{
  "rope_fraction": 1.0,
  "qk_norm": false,
  "attn_scale": 0.177,
  "init": "normal",
  "init_std_o": 0.053,
  "schedule": "wsd"
}
Each number is 50 + 15 x the weight over its row's rms, rounded and kept within 0 to 99. Layers, rows and columns count from 0. The size before them is the row's rms in percent of the matrix's.

# layer 10 attention value, 512x256, rms 0.0427, rows 429-483, columns 128-255
100:18 45 33 58 60 78 58 31 60 52 49 34 28 56 61 55 51 28 40 00 34 33 73 73 54 48 31 51 49 54 52 75 51 41 44 66 60 51 37 56 72 36 37 46 52 43 63 59 53 66 89 65 70 37 67 58 30 38 66 68 57 50 57 49 58 49 44 33 47 78 47 55 27 32 63 54 54 76 49 29 20 51 36 51 29 36 80 47 52 47 57 64 22 46 35 40 35 47 33 43 46 34 72 32 46 55 43 56 94 49 33 58 58 53 60 36 35 48 39 59 92 38 51 51 92 60 48 54
095:35 56 56 48 40 42 49 63 54 60 55 67 91 49 35 64 48 45 53 42 60 63 72 26 25 59 48 40 70 50 85 69 14 81 48 57 59 62 64 46 73 52 65 53 58 57 27 44 45 46 49 26 54 28 72 44 67 35 57 44 29 18 70 43 51 64 50 31 60 25 33 57 46 50 26 46 59 61 65 40 58 58 35 28 57 64 44 42 69 61 76 49 70 61 39 63 77 33 64 76 54 58 61 51 22 44 55 31 39 47 60 62 49 44 34 70 12 54 36 38 57 58 44 47 33 52 49 45
095:48 54 38 61 45 62 56 61 41 55 62 50 75 57 44 39 53 61 66 56 63 40 31 50 37 56 64 49 59 65 44 76 52 74 53 70 40 36 55 37 33 73 30 50 35 54 67 31 57 57 31 55 37 45 51 45 17 90 25 48 64 51 26 71 65 36 67 63 20 40 61 57 35 67 31 20 12 18 29 59 97 68 38 42 34 56 58 64 66 52 60 55 72 58 48 41 47 48 56 39 71 72 62 57 52 67 43 66 51 55 49 67 46 66 32 64 67 29 28 45 28 54 52 57 45 43 70 59
106:34 44 51 45 58 69 27 32 58 63 47 38 46 62 72 50 40 27 49 14 61 42 58 37 58 46 55 69 57 57 49 78 51 43 42 68 52 31 33 56 51 45 19 47 57 29 44 73 50 61 66 69 66 11 55 67 16 49 76 65 71 44 55 57 84 46 68 69 62 90 57 52 26 46 53 42 39 87 49 51 41 68 26 43 60 41 42 69 69 52 84 69 26 50 24 39 26 49 22 46 50 55 70 33 45 55 41 49 75 72 34 65 57 35 20 64 58 36 27 53 48 35 33 37 77 42 43 56
109:63 50 09 55 38 35 39 25 40 46 55 55 58 63 54 37 50 04 47 50 68 59 34 40 55 51 67 37 40 43 40 53 61 52 61 82 40 62 66 42 29 65 69 55 34 56 53 62 48 46 54 52 32 65 24 84 24 55 64 64 75 47 36 35 61 52 51 63 39 67 31 56 58 28 34 45 40 59 55 44 35 71 42 59 66 68 30 85 35 50 29 67 60 45 75 49 40 77 62 36 69 57 47 28 71 57 42 75 40 59 71 60 35 63 46 38 58 46 24 70 25 77 43 42 32 54 43 46
103:61 60 73 30 45 36 32 54 59 54 68 74 36 37 34 83 28 70 43 54 33 77 76 50 39 58 62 68 58 41 57 40 57 65 18 31 71 37 66 43 71 24 38 49 57 45 60 31 49 54 59 52 40 67 86 29 83 58 62 36 33 68 40 44 29 53 31 43 69 18 64 46 58 77 49 57 45 77 41 42 45 40 55 46 38 47 77 23 60 53 51 52 42 48 46 61 67 26 53 69 31 30 71 75 38 45 58 42 33 14 45 42 54 28 58 39 34 65 74 49 88 58 77 67 57 42 62 44
105:83 47 66 39 40 51 61 84 55 45 76 46 61 54 41 41 37 63 54 41 48 66 39 82 34 70 28 35 52 27 80 47 63 72 57 36 51 36 48 68 55 64 37 43 70 62 71 31 48 52 21 33 40 57 61 43 74 20 36 36 47 54 36 48 71 36 49 53 61 07 48 59 75 64 54 66 84 09 50 73 51 40 80 47 28 68 56 37 60 60 44 48 63 43 42 40 63 51 60 53 33 37 55 24 39 32 49 34 50 41 75 37 40 59 68 60 26 67 67 24 73 44 36 51 53 57 44 54
099:69 37 40 70 60 67 27 43 41 79 43 60 72 46 72 48 36 65 45 42 70 52 83 26 73 52 50 71 48 40 24 31 77 59 48 61 58 35 45 37 43 44 55 48 60 38 41 57 43 33 74 27 62 52 17 57 40 36 82 43 59 86 80 47 73 69 39 23 50 61 54 46 62 37 60 54 46 52 72 41 25 37 42 44 64 46 40 61 25 58 49 41 49 48 56 36 47 43 43 40 40 44 44 33 71 40 42 23 27 47 51 38 47 30 48 30 13 49 35 56 51 77 29 42 59 59 50 54
094:37 32 39 57 62 58 68 40 52 76 45 39 87 37 63 42 61 41 44 60 34 60 60 40 42 48 29 40 27 66 57 55 58 43 54 58 38 62 56 31 53 61 70 55 55 57 45 71 40 51 72 34 57 50 35 48 51 52 53 58 65 71 64 45 51 54 57 00 24 30 63 52 59 19 54 41 46 36 56 11 45 54 38 63 40 49 43 44 57 57 57 47 66 58 70 54 64 39 52 51 55 30 56 58 61 76 49 30 76 18 57 50 55 72 22 32 65 68 53 52 60 76 25 49 80 66 52 58
107:81 48 40 62 49 68 31 53 40 52 73 30 40 44 47 65 33 69 53 68 42 61 42 55 61 45 66 65 31 69 36 44 53 50 33 17 58 19 63 24 51 44 44 50 44 41 84 50 45 49 51 64 42 68 37 63 70 74 48 39 35 61 40 70 54 53 26 31 61 27 72 34 59 53 54 68 27 58 49 19 67 49 66 71 36 20 76 42 45 75 28 71 67 54 68 33 53 38 38 33 54 52 66 69 71 39 48 28 28 42 45 45 49 51 37 49 35 42 61 49 48 34 48 59 66 55 75 48
106:59 28 33 67 54 67 65 35 50 44 49 40 51 65 61 54 66 42 52 86 26 48 28 66 49 47 42 35 14 54 18 49 68 34 55 45 38 55 49 28 37 42 62 57 26 64 76 57 58 46 41 62 33 71 39 62 36 75 43 55 75 54 44 46 69 41 57 35 28 51 62 45 46 30 51 32 43 33 37 35 61 55 54 71 45 38 53 81 46 46 45 40 78 54 65 31 52 49 33 13 74 54 21 42 91 67 48 58 48 26 60 50 40 81 29 51 62 39 48 56 46 62 37 46 60 72 69 51
098:74 58 57 52 59 39 55 64 23 34 59 53 44 22 55 36 55 65 55 51 61 53 33 35 46 61 35 35 41 58 35 34 79 46 75 19 42 51 31 55 53 53 51 49 48 27 47 52 46 52 31 56 57 56 36 40 61 34 44 36 61 70 44 66 16 57 43 50 51 59 32 40 95 51 62 60 66 48 58 47 33 39 43 42 52 63 59 38 18 55 36 44 48 59 75 40 56 32 47 41 35 25 43 68 69 52 54 28 30 40 33 23 53 53 59 42 32 47 50 36 60 38 47 39 56 58 59 44
105:31 56 21 88 57 59 59 53 57 68 39 51 36 73 47 65 46 58 51 75 59 62 51 45 60 35 48 44 21 69 41 56 41 62 37 42 33 66 53 37 50 64 77 56 44 55 63 63 44 52 49 71 38 59 49 48 62 66 40 71 64 40 58 58 60 60 42 23 51 44 49 41 30 17 47 31 47 70 51 14 60 62 26 49 59 47 46 70 43 58 53 61 73 64 66 47 28 57 26 41 72 64 37 51 60 60 54 31 46 46 52 42 31 72 46 49 48 34 44 74 54 54 44 45 52 53 40 45
100:53 61 36 53 50 55 34 50 48 11 70 91 56 70 48 44 51 35 45 32 44 44 24 67 48 59 42 63 58 39 59 64 56 29 54 62 63 29 71 53 71 51 50 50 49 34 61 49 43 53 37 58 29 36 78 71 24 38 42 30 31 54 51 21 56 40 53 42 61 39 57 65 57 46 63 18 68 57 57 36 48 52 22 63 55 67 34 72 47 52 12 35 40 51 39 46 43 48 37 53 43 65 48 35 50 68 37 43 22 69 68 52 35 31 72 36 44 60 39 51 51 53 50 63 60 58 55 59
108:39 38 68 71 67 62 34 29 55 68 68 34 44 47 49 76 38 52 45 33 51 31 80 62 66 43 35 37 40 58 50 50 66 72 23 70 57 42 70 13 58 48 43 38 40 55 65 75 51 64 62 46 69 70 37 48 80 60 57 68 41 68 51 72 45 54 25 24 45 48 69 42 28 59 40 58 25 71 25 44 47 27 64 61 43 15 66 26 60 56 42 76 32 33 67 48 61 42 49 61 62 28 58 61 61 45 53 48 61 29 34 43 68 36 56 34 47 54 60 56 80 67 52 46 81 18 69 48
088:46 84 84 43 58 33 47 65 49 26 69 95 08 59 24 47 64 57 55 67 57 57 55 59 41 43 55 51 32 44 39 36 59 71 19 49 41 40 68 53 77 45 58 57 50 57 60 51 54 58 58 53 48 75 73 22 99 37 12 55 38 40 28 59 49 42 40 47 78 40 50 33 44 65 48 63 52 50 47 55 68 32 45 54 38 50 54 29 56 45 30 50 53 55 38 77 61 58 41 52 53 54 40 54 50 36 57 39 14 62 55 33 39 38 71 44 50 53 59 36 47 55 60 59 38 55 49 38
100:54 58 67 31 45 22 40 57 64 50 58 72 43 83 33 74 53 66 54 81 55 40 61 44 39 45 86 42 73 48 53 50 56 36 31 55 70 29 54 37 49 45 56 43 70 61 71 37 50 60 40 54 40 54 78 39 56 67 67 54 59 65 44 54 31 41 48 63 72 31 69 48 50 56 57 44 53 55 32 63 45 48 39 45 65 57 57 61 55 54 37 34 49 48 26 51 74 29 64 60 45 53 48 59 61 62 56 53 22 11 52 40 49 57 24 54 73 72 63 47 61 61 69 52 53 42 69 30
098:32 56 63 60 49 58 66 39 19 47 45 46 69 26 55 48 60 60 57 13 61 35 61 39 36 52 38 27 83 58 72 44 52 32 80 66 45 36 48 54 39 44 43 48 32 34 24 59 58 38 19 28 69 16 52 54 32 55 48 62 46 49 52 51 42 66 13 49 31 70 50 62 45 55 38 27 41 36 46 86 54 39 49 32 27 58 44 63 44 32 61 38 22 50 44 30 51 47 35 53 57 60 61 55 31 74 54 45 33 79 64 83 55 68 34 49 40 28 33 35 43 60 61 25 54 56 61 41
114:44 66 64 36 32 31 52 47 28 50 39 58 47 76 44 67 34 60 57 63 60 66 47 34 69 47 42 40 65 46 62 19 50 40 57 58 31 47 60 60 46 77 91 54 32 60 14 42 46 55 15 39 48 43 37 53 75 33 48 60 39 42 43 47 59 46 21 73 79 48 49 50 68 25 55 45 43 20 53 76 80 31 60 40 69 81 09 54 37 53 17 31 45 47 50 61 42 55 54 48 56 56 36 31 27 38 52 33 11 82 53 55 23 67 46 46 72 57 47 19 44 43 51 36 27 66 34 52
106:68 44 37 47 38 28 48 43 39 36 56 35 73 42 38 46 67 21 48 28 42 39 48 40 63 52 62 68 42 60 49 64 48 42 59 24 46 61 55 42 56 66 32 43 26 35 42 26 46 39 57 56 46 43 64 27 56 53 34 55 52 62 27 61 45 36 64 78 43 71 35 48 60 42 56 83 56 54 44 70 66 49 19 46 73 59 53 43 75 49 79 36 57 59 68 34 72 50 59 47 46 20 38 56 72 36 40 60 50 99 40 39 69 70 69 35 49 48 44 29 50 57 52 54 38 65 57 45
095:36 60 58 52 48 62 53 59 47 47 43 48 19 50 49 41 55 31 55 24 67 28 63 54 62 60 68 52 51 26 65 11 64 52 28 49 50 32 44 64 75 31 44 57 38 39 31 31 53 55 76 60 32 60 38 08 47 19 66 82 69 43 51 64 40 42 59 66 51 31 67 48 64 38 39 67 43 48 42 65 58 39 41 62 36 61 54 29 29 61 74 29 33 38 49 64 79 71 46 47 38 14 63 50 46 23 52 45 65 25 38 44 50 59 56 19 64 65 43 69 64 54 55 65 60 48 55 51
100:34 62 76 45 43 32 59 62 43 50 54 66 25 62 48 71 60 43 53 39 71 52 70 48 71 56 57 32 49 41 54 38 64 33 27 51 53 37 93 43 56 54 50 55 52 57 48 46 52 49 48 63 37 41 43 29 65 39 65 71 41 39 33 66 44 59 87 59 47 65 25 42 26 68 36 63 39 65 25 69 76 37 41 49 50 79 49 22 47 57 58 49 20 38 32 58 76 68 61 68 57 26 56 45 53 40 42 56 34 37 59 40 46 65 61 16 65 60 61 64 62 77 63 38 67 50 45 27
098:38 32 35 55 65 57 51 48 53 75 39 31 62 40 54 66 45 67 57 57 39 36 66 26 49 31 33 13 46 75 49 76 19 46 62 42 30 49 26 30 50 57 26 43 50 66 44 56 51 47 39 55 50 36 35 60 63 58 61 60 22 58 76 41 33 46 67 19 28 33 28 53 32 23 68 27 71 50 39 59 64 73 49 64 77 52 44 48 48 43 22 46 43 44 53 36 36 46 33 44 71 63 24 51 52 85 59 36 46 82 55 60 19 46 43 38 40 55 57 65 60 62 43 41 60 44 51 51
103:65 50 56 45 54 39 49 44 38 47 53 54 61 57 41 35 65 31 49 10 74 15 46 71 49 50 49 52 55 55 30 71 70 10 63 33 71 55 61 43 46 26 47 49 22 66 55 71 54 35 18 75 68 41 49 67 60 43 48 46 33 49 28 22 12 54 90 53 58 85 37 50 27 71 55 42 62 64 45 23 52 29 42 67 39 39 44 49 38 47 42 61 29 57 54 24 44 42 48 39 40 34 74 57 73 49 40 50 29 75 39 38 28 40 60 38 58 47 57 63 61 61 56 52 68 50 48 45
102:40 58 54 63 51 51 40 69 50 28 27 78 31 39 23 47 62 29 45 50 51 30 45 45 55 41 60 23 24 49 50 44 42 30 63 53 47 71 50 57 63 11 66 67 47 46 48 42 55 54 55 74 56 74 51 60 58 50 60 50 33 40 51 69 23 42 90 56 52 51 45 46 40 33 71 45 60 39 29 46 34 61 38 75 46 24 39 81 46 37 51 49 39 54 79 52 57 48 69 21 51 31 32 49 46 61 44 69 05 64 57 40 41 53 59 15 66 72 45 78 61 36 45 50 59 59 55 54
101:71 40 56 42 45 61 64 44 69 68 52 31 70 38 64 52 54 37 53 55 29 42 57 43 39 43 50 27 73 57 49 36 27 54 77 61 47 58 46 66 53 51 57 50 59 45 48 41 53 51 63 39 82 48 49 68 44 53 36 50 42 36 75 57 56 34 25 61 28 66 43 57 59 24 32 71 43 66 44 73 47 86 74 46 61 68 24 58 25 36 64 54 61 57 46 58 38 47 67 43 39 89 60 42 39 43 54 58 87 43 56 58 50 36 28 95 72 46 40 68 26 37 48 64 29 39 60 55
103:40 68 35 34 27 38 82 50 57 34 64 53 31 49 36 85 35 54 37 60 58 48 46 48 49 48 66 52 45 39 33 47 71 42 54 53 31 74 26 58 43 71 70 53 78 57 34 51 42 49 62 05 59 59 63 13 40 36 64 55 74 62 49 74 48 38 51 63 42 24 29 47 62 57 59 41 62 54 54 74 17 60 37 50 73 40 47 57 20 61 50 60 45 60 67 36 38 35 60 77 53 42 74 84 68 60 51 72 44 34 53 30 55 61 34 46 48 65 37 27 35 67 53 36 39 58 41 51
108:68 36 71 41 32 48 37 30 67 51 63 51 60 41 58 49 52 48 49 50 46 49 53 43 44 52 21 46 31 44 51 62 53 27 46 32 65 42 44 43 60 40 44 61 47 55 49 42 57 38 57 77 37 60 61 50 41 79 44 43 16 75 65 48 64 39 49 60 25 79 62 55 37 64 43 54 48 54 44 17 48 63 75 48 33 57 58 84 36 41 69 39 58 66 47 51 65 50 61 49 46 49 38 28 46 37 48 60 86 00 61 31 53 42 02 73 56 52 76 46 40 54 57 60 83 77 43 39
097:77 23 55 60 50 12 53 69 44 23 49 22 72 60 63 44 61 73 60 35 35 69 50 32 49 49 63 73 54 54 51 74 32 44 47 61 35 29 53 49 38 66 44 38 51 40 61 23 55 41 36 49 60 84 36 60 47 66 33 30 49 51 31 42 45 59 46 90 60 59 52 51 76 63 42 73 53 68 56 75 57 78 39 47 64 76 59 32 61 44 49 55 77 45 40 46 54 89 54 34 46 62 43 47 51 41 49 47 58 60 77 32 33 73 31 72 60 43 76 49 43 29 54 68 56 35 41 44
110:46 52 27 60 66 70 53 40 37 47 45 67 61 42 53 61 35 33 37 62 39 38 61 65 46 53 40 26 47 38 64 39 48 54 69 54 66 69 63 42 51 33 27 50 58 55 53 69 45 54 62 41 54 31 60 63 40 57 64 55 72 45 80 48 28 51 46 04 45 56 48 45 46 24 67 41 59 66 38 33 32 46 53 58 62 40 39 37 74 56 46 87 40 49 60 55 37 44 55 39 48 41 65 47 57 60 53 36 62 47 41 60 76 55 70 36 19 53 50 75 63 66 49 38 55 63 71 37
097:30 50 34 64 69 57 64 73 51 32 39 76 26 79 49 55 44 43 42 57 75 34 55 59 35 41 55 49 55 37 54 67 26 35 54 62 64 64 47 38 35 43 55 53 58 58 53 58 53 67 46 30 40 26 16 31 59 63 54 58 59 00 99 33 20 59 76 34 57 47 31 40 12 24 60 22 52 48 54 26 50 45 47 57 74 51 59 36 54 59 05 49 35 40 65 52 31 55 43 73 57 66 42 54 63 74 47 27 53 62 47 51 41 56 56 33 34 53 66 58 53 74 44 41 39 30 42 58
092:23 55 58 94 68 77 48 65 68 30 27 83 59 52 45 55 49 18 49 49 78 41 56 67 24 57 40 23 38 19 52 39 58 36 53 61 76 77 53 60 82 45 61 70 06 32 38 61 59 62 74 46 19 45 57 53 58 43 60 48 36 30 80 31 26 42 45 34 50 31 61 53 36 57 52 16 49 53 76 52 45 51 63 51 49 30 44 66 66 44 41 48 36 54 50 65 40 42 51 60 54 62 54 58 29 44 36 81 59 28 48 58 43 40 61 35 31 53 44 76 51 44 57 48 50 50 54 83
104:19 48 54 44 56 55 51 28 38 62 07 78 46 60 49 79 65 57 47 59 42 56 65 38 65 42 30 41 45 54 50 62 58 46 67 29 45 72 53 33 57 62 24 60 36 51 51 58 41 46 32 56 25 35 56 48 34 33 71 62 36 16 58 57 27 40 78 53 33 37 33 42 31 49 64 53 34 51 41 40 62 60 13 47 67 44 46 73 62 50 75 22 40 45 57 52 61 27 47 65 76 23 36 49 30 80 46 48 47 41 54 41 63 59 34 22 65 47 60 55 42 73 59 40 70 64 58 60
104:42 48 62 63 39 50 38 43 66 51 58 69 45 63 43 37 55 45 36 60 52 57 56 18 45 39 46 38 41 46 67 56 16 43 39 83 45 44 54 28 56 24 41 61 69 54 41 69 59 52 66 63 57 49 61 77 70 61 40 54 17 38 71 74 59 36 82 33 59 99 43 43 17 59 57 49 53 60 37 55 63 62 67 50 30 68 45 73 79 55 61 59 46 50 31 53 66 60 59 52 54 51 43 18 55 71 43 55 55 63 62 51 51 64 47 51 52 42 66 36 68 65 43 49 43 64 40 44
101:64 44 46 59 60 63 33 34 48 64 58 76 51 37 61 46 47 43 54 77 43 54 56 59 60 48 28 45 43 53 25 43 52 54 52 73 53 41 66 60 53 42 35 57 60 34 46 56 52 46 51 46 74 66 62 78 36 55 54 54 35 61 35 48 95 34 20 34 47 41 67 54 28 59 47 57 39 53 72 59 49 68 54 52 29 41 45 71 50 46 25 38 55 61 53 44 50 25 55 22 56 89 61 54 34 56 48 81 52 40 70 52 40 39 12 90 47 40 46 64 30 55 58 61 49 28 57 75
101:39 30 59 47 51 60 62 43 37 20 46 30 74 49 56 58 62 56 46 49 24 48 74 28 46 44 48 66 50 56 67 76 21 61 55 38 36 53 58 50 58 35 37 52 53 31 47 37 45 50 23 36 46 35 70 57 37 44 17 51 09 65 37 29 21 42 75 73 54 88 29 57 50 18 28 59 73 61 68 56 43 59 32 23 56 40 65 49 82 55 56 40 44 43 57 49 35 76 58 41 56 30 52 66 43 82 52 45 35 42 50 51 85 48 44 60 43 55 59 56 45 68 61 60 44 32 47 57
101:18 49 66 48 50 48 49 45 49 32 62 66 35 69 53 32 46 36 42 51 50 72 72 55 42 64 67 36 52 48 82 28 44 24 57 69 80 65 47 38 59 28 43 45 48 51 30 34 69 63 28 42 75 54 65 41 34 38 52 56 52 57 43 47 52 40 38 74 62 34 61 49 71 59 55 56 54 25 44 60 46 61 47 69 46 56 63 25 32 45 51 55 49 49 41 71 62 51 44 57 55 57 61 62 33 83 48 59 36 51 71 47 38 71 38 19 18 43 60 39 43 63 55 45 46 31 46 52
101:24 45 44 46 63 72 57 39 35 74 24 52 25 55 37 50 55 74 48 37 54 45 54 57 68 45 28 44 35 63 47 99 66 22 58 26 57 83 40 49 45 58 64 57 48 62 53 47 42 46 29 65 63 41 54 53 42 52 58 41 69 67 40 53 27 37 71 55 33 49 45 53 39 29 84 37 41 65 39 37 41 33 44 60 44 59 49 73 54 53 65 30 47 60 59 45 63 24 65 36 58 42 38 49 48 14 42 49 50 69 34 37 60 35 44 14 74 57 52 79 45 45 55 34 80 72 40 48
102:42 72 54 61 60 55 66 66 68 35 35 61 22 55 51 33 51 48 62 70 51 47 34 48 65 49 52 55 48 32 65 21 53 42 48 58 60 43 51 93 65 69 69 63 77 39 30 21 46 49 59 16 53 39 55 54 27 38 50 50 74 46 46 59 39 42 34 75 66 19 57 54 92 35 62 58 54 43 55 45 31 48 50 29 39 35 55 34 52 52 45 46 63 46 46 72 58 57 68 39 48 60 41 45 23 34 49 54 63 60 64 52 54 33 76 53 58 59 41 78 43 19 52 72 18 78 46 58
108:31 55 44 41 53 48 60 40 58 71 67 42 60 70 30 55 36 58 51 47 54 52 35 58 56 52 76 61 66 61 76 44 40 66 36 40 39 48 34 37 61 41 55 53 57 62 25 54 52 43 58 47 38 13 45 15 62 39 34 95 53 42 65 60 66 46 64 47 49 13 56 54 51 20 75 26 76 32 64 47 53 42 35 44 38 37 23 28 32 60 48 58 55 54 45 58 48 27 43 61 54 58 32 53 56 69 56 41 64 37 34 68 65 39 50 52 44 58 30 29 25 45 40 54 19 43 47 60
100:75 53 65 34 51 40 44 53 63 48 98 42 69 53 34 60 59 62 57 59 39 90 40 61 62 70 73 79 60 56 44 32 52 62 39 50 59 07 65 39 54 82 64 44 40 54 56 47 48 54 44 62 59 56 49 36 63 52 56 44 22 54 26 49 99 50 19 56 51 47 47 56 73 70 44 43 40 44 72 59 66 45 62 47 32 27 54 35 58 61 41 47 68 58 32 57 48 50 39 62 53 64 78 48 36 25 53 48 53 29 35 42 56 43 58 79 54 38 48 31 22 45 47 55 27 36 64 54
100:00 60 48 70 65 69 53 55 25 40 39 54 47 48 70 34 44 25 55 33 61 31 58 59 31 61 54 54 41 62 65 50 44 34 26 48 56 39 31 44 53 00 31 56 54 39 30 53 57 66 74 48 67 25 78 54 19 57 63 58 56 54 56 48 18 54 40 42 61 52 63 50 48 34 56 23 58 61 47 51 34 40 36 38 52 41 48 30 49 69 56 52 30 30 49 66 40 59 68 34 45 30 54 44 66 64 59 22 33 48 29 62 55 36 68 36 59 62 43 57 70 65 48 42 52 27 53 59
086:51 38 61 34 48 43 50 51 51 64 32 11 74 51 49 38 63 66 56 43 33 56 44 13 68 39 59 44 56 73 49 62 37 64 61 32 43 39 48 48 39 54 36 41 39 45 48 36 57 36 43 76 51 38 40 46 52 29 16 62 40 47 36 55 89 49 74 88 48 63 56 58 46 20 49 60 46 52 68 78 68 57 51 44 65 63 00 34 43 34 73 45 52 59 66 58 62 80 33 32 37 57 56 54 31 50 66 54 57 56 29 70 56 58 40 81 36 58 33 42 14 44 38 63 48 44 45 47
091:33 45 45 73 54 62 57 40 45 49 74 17 72 37 48 60 56 40 48 48 40 36 53 57 49 39 39 64 50 50 72 71 39 56 58 59 58 46 18 52 53 24 59 51 46 61 29 43 59 40 56 39 70 48 36 55 49 64 17 57 40 30 67 42 58 27 58 58 38 77 53 55 56 25 62 31 75 72 42 30 42 69 37 51 48 39 53 50 45 48 52 42 69 58 53 45 41 46 52 31 47 59 12 64 68 48 49 60 40 55 21 48 45 45 22 87 43 57 52 31 42 55 47 56 66 24 41 65
103:49 43 47 42 41 49 44 49 61 42 55 29 51 82 51 64 35 80 58 64 27 60 38 37 60 57 51 54 57 65 51 50 55 24 69 37 36 59 30 60 36 87 62 33 67 44 54 38 41 51 54 48 60 73 70 49 45 48 57 42 48 89 31 69 73 49 32 94 45 39 41 63 99 57 46 76 54 63 44 81 50 39 58 46 64 57 52 71 39 72 54 56 42 59 35 52 52 30 51 58 35 54 49 44 32 37 53 41 64 75 62 18 49 47 66 42 81 48 64 31 29 28 44 42 35 59 37 40
103:31 47 59 44 49 79 09 43 58 72 47 48 46 30 44 62 38 73 56 68 42 75 42 61 37 47 79 41 59 65 07 58 55 59 33 62 41 71 58 48 70 29 46 57 42 53 66 53 56 57 48 48 43 33 71 45 40 55 39 81 50 57 32 60 70 43 36 42 62 06 54 50 28 48 64 43 47 47 57 98 48 67 50 54 36 34 50 68 28 37 41 95 28 53 60 61 47 37 46 68 52 55 39 43 35 50 53 49 15 43 58 53 66 44 39 50 54 37 37 38 50 53 45 41 28 63 55 53
105:35 41 61 75 45 62 42 50 59 45 42 46 29 48 49 42 73 51 30 65 74 57 48 39 52 43 79 46 54 67 40 72 41 46 48 71 69 52 91 16 41 38 34 59 48 59 45 49 67 63 11 37 67 49 34 81 29 59 28 58 38 11 33 56 65 33 52 68 52 80 37 47 12 38 46 56 61 44 65 56 51 51 31 50 27 65 53 70 81 40 34 75 36 47 64 56 32 63 48 56 62 65 63 69 58 45 50 58 04 44 49 53 67 61 41 36 62 54 57 63 54 87 57 33 51 16 47 62
096:29 38 28 62 50 56 59 70 32 66 30 29 33 11 57 50 64 45 49 28 77 33 69 49 39 42 48 78 46 65 63 71 64 51 72 55 60 44 50 45 59 30 50 46 46 53 25 60 46 41 51 44 56 63 17 40 43 49 70 34 52 61 71 37 34 35 55 48 16 47 51 51 40 28 65 19 32 71 50 43 39 29 33 60 62 45 47 64 66 56 57 16 36 64 58 38 35 32 45 56 49 51 49 63 38 27 50 54 57 76 57 48 47 39 25 40 42 76 34 79 24 51 40 31 89 50 51 52
102:82 41 63 31 43 29 46 55 50 40 57 33 66 45 36 35 33 53 52 54 48 58 24 41 60 49 87 75 51 71 01 58 51 57 52 51 48 21 60 42 38 55 56 40 54 49 64 42 53 59 58 77 76 85 34 44 39 52 48 42 55 71 13 58 82 46 31 61 59 43 61 51 57 58 44 77 32 50 62 72 61 66 60 69 60 68 16 46 32 39 36 47 73 54 38 51 63 70 30 41 40 83 73 55 56 12 54 47 65 69 59 52 53 56 29 47 46 51 28 30 09 24 32 56 41 75 52 43
093:72 46 65 60 53 42 41 42 55 62 29 59 79 66 44 50 54 49 50 40 20 42 31 42 72 43 04 43 18 69 52 40 55 30 73 27 60 63 46 51 40 74 33 66 24 74 38 67 53 38 40 41 49 32 51 49 39 66 40 50 26 57 57 62 76 43 94 71 45 58 44 59 69 31 62 45 43 34 49 39 63 54 64 48 75 53 20 57 27 32 32 46 65 61 74 59 50 37 42 48 55 55 42 36 57 52 51 68 69 58 53 36 40 60 54 69 70 56 39 70 33 56 48 43 37 81 37 67
104:16 58 37 71 70 65 45 58 62 56 45 53 34 71 32 69 50 41 55 48 59 43 55 47 57 43 39 34 72 49 72 63 51 55 72 63 49 53 52 46 45 45 51 44 57 60 51 67 50 56 30 59 70 20 44 58 56 52 73 73 45 49 64 55 61 60 79 61 65 69 26 51 37 49 64 31 55 58 46 83 51 41 51 59 55 43 21 35 51 63 65 70 04 39 57 69 32 64 45 60 51 28 55 16 31 67 50 44 45 66 38 49 35 54 81 32 54 61 48 54 43 72 52 41 30 50 55 54
102:53 26 38 39 44 34 59 23 50 45 50 56 68 62 46 24 50 55 38 38 73 41 53 76 20 62 77 46 46 46 44 84 48 35 52 53 42 57 65 52 66 20 63 55 49 43 28 37 58 29 66 61 50 68 71 44 52 56 54 55 46 36 49 36 28 49 48 56 40 60 59 44 73 60 64 62 62 42 37 56 18 51 59 63 47 41 79 58 62 64 59 65 34 43 58 47 58 43 83 35 44 52 32 72 54 54 47 51 45 58 53 28 75 38 51 31 55 52 55 18 20 61 32 52 78 16 63 47
100:73 64 67 50 42 46 45 74 47 56 46 40 39 24 39 43 18 70 52 61 65 40 49 59 75 29 57 21 47 32 19 36 46 68 58 27 38 57 43 57 41 55 64 62 66 31 71 36 50 55 60 44 72 56 42 58 42 39 64 48 54 45 46 72 58 62 56 60 78 24 30 58 38 40 61 61 66 57 45 72 72 27 58 28 44 59 61 41 37 56 39 25 42 51 44 35 60 29 47 40 44 48 76 25 59 56 50 87 31 65 47 56 50 33 26 32 85 29 60 55 46 71 52 58 81 21 52 57
095:41 59 68 56 50 60 31 67 58 64 41 55 54 18 55 26 31 17 56 55 58 36 65 50 35 53 32 53 32 51 44 33 62 34 41 59 70 44 66 46 54 61 19 68 31 57 42 43 61 26 52 42 33 30 63 41 48 73 33 81 55 47 72 56 28 52 57 43 27 40 55 47 46 54 39 46 81 26 17 28 54 61 58 32 45 42 42 73 60 37 49 38 59 41 76 63 52 51 55 57 63 58 41 37 67 54 48 80 38 62 54 56 12 44 39 46 43 45 38 57 47 89 55 57 42 32 65 53
100:38 63 57 63 32 23 55 35 49 38 47 25 40 82 59 49 58 31 52 32 52 66 58 61 46 63 38 47 46 47 60 68 74 42 49 58 39 52 49 51 59 57 48 35 42 67 34 44 51 43 71 50 80 34 50 47 60 42 35 95 66 61 55 78 49 50 76 58 63 47 69 53 27 73 84 60 71 60 40 13 65 32 37 84 31 41 42 46 66 58 61 70 29 49 43 41 45 64 78 43 57 59 35 43 40 71 57 41 54 45 40 35 76 59 58 32 62 56 61 32 38 47 38 54 33 54 48 61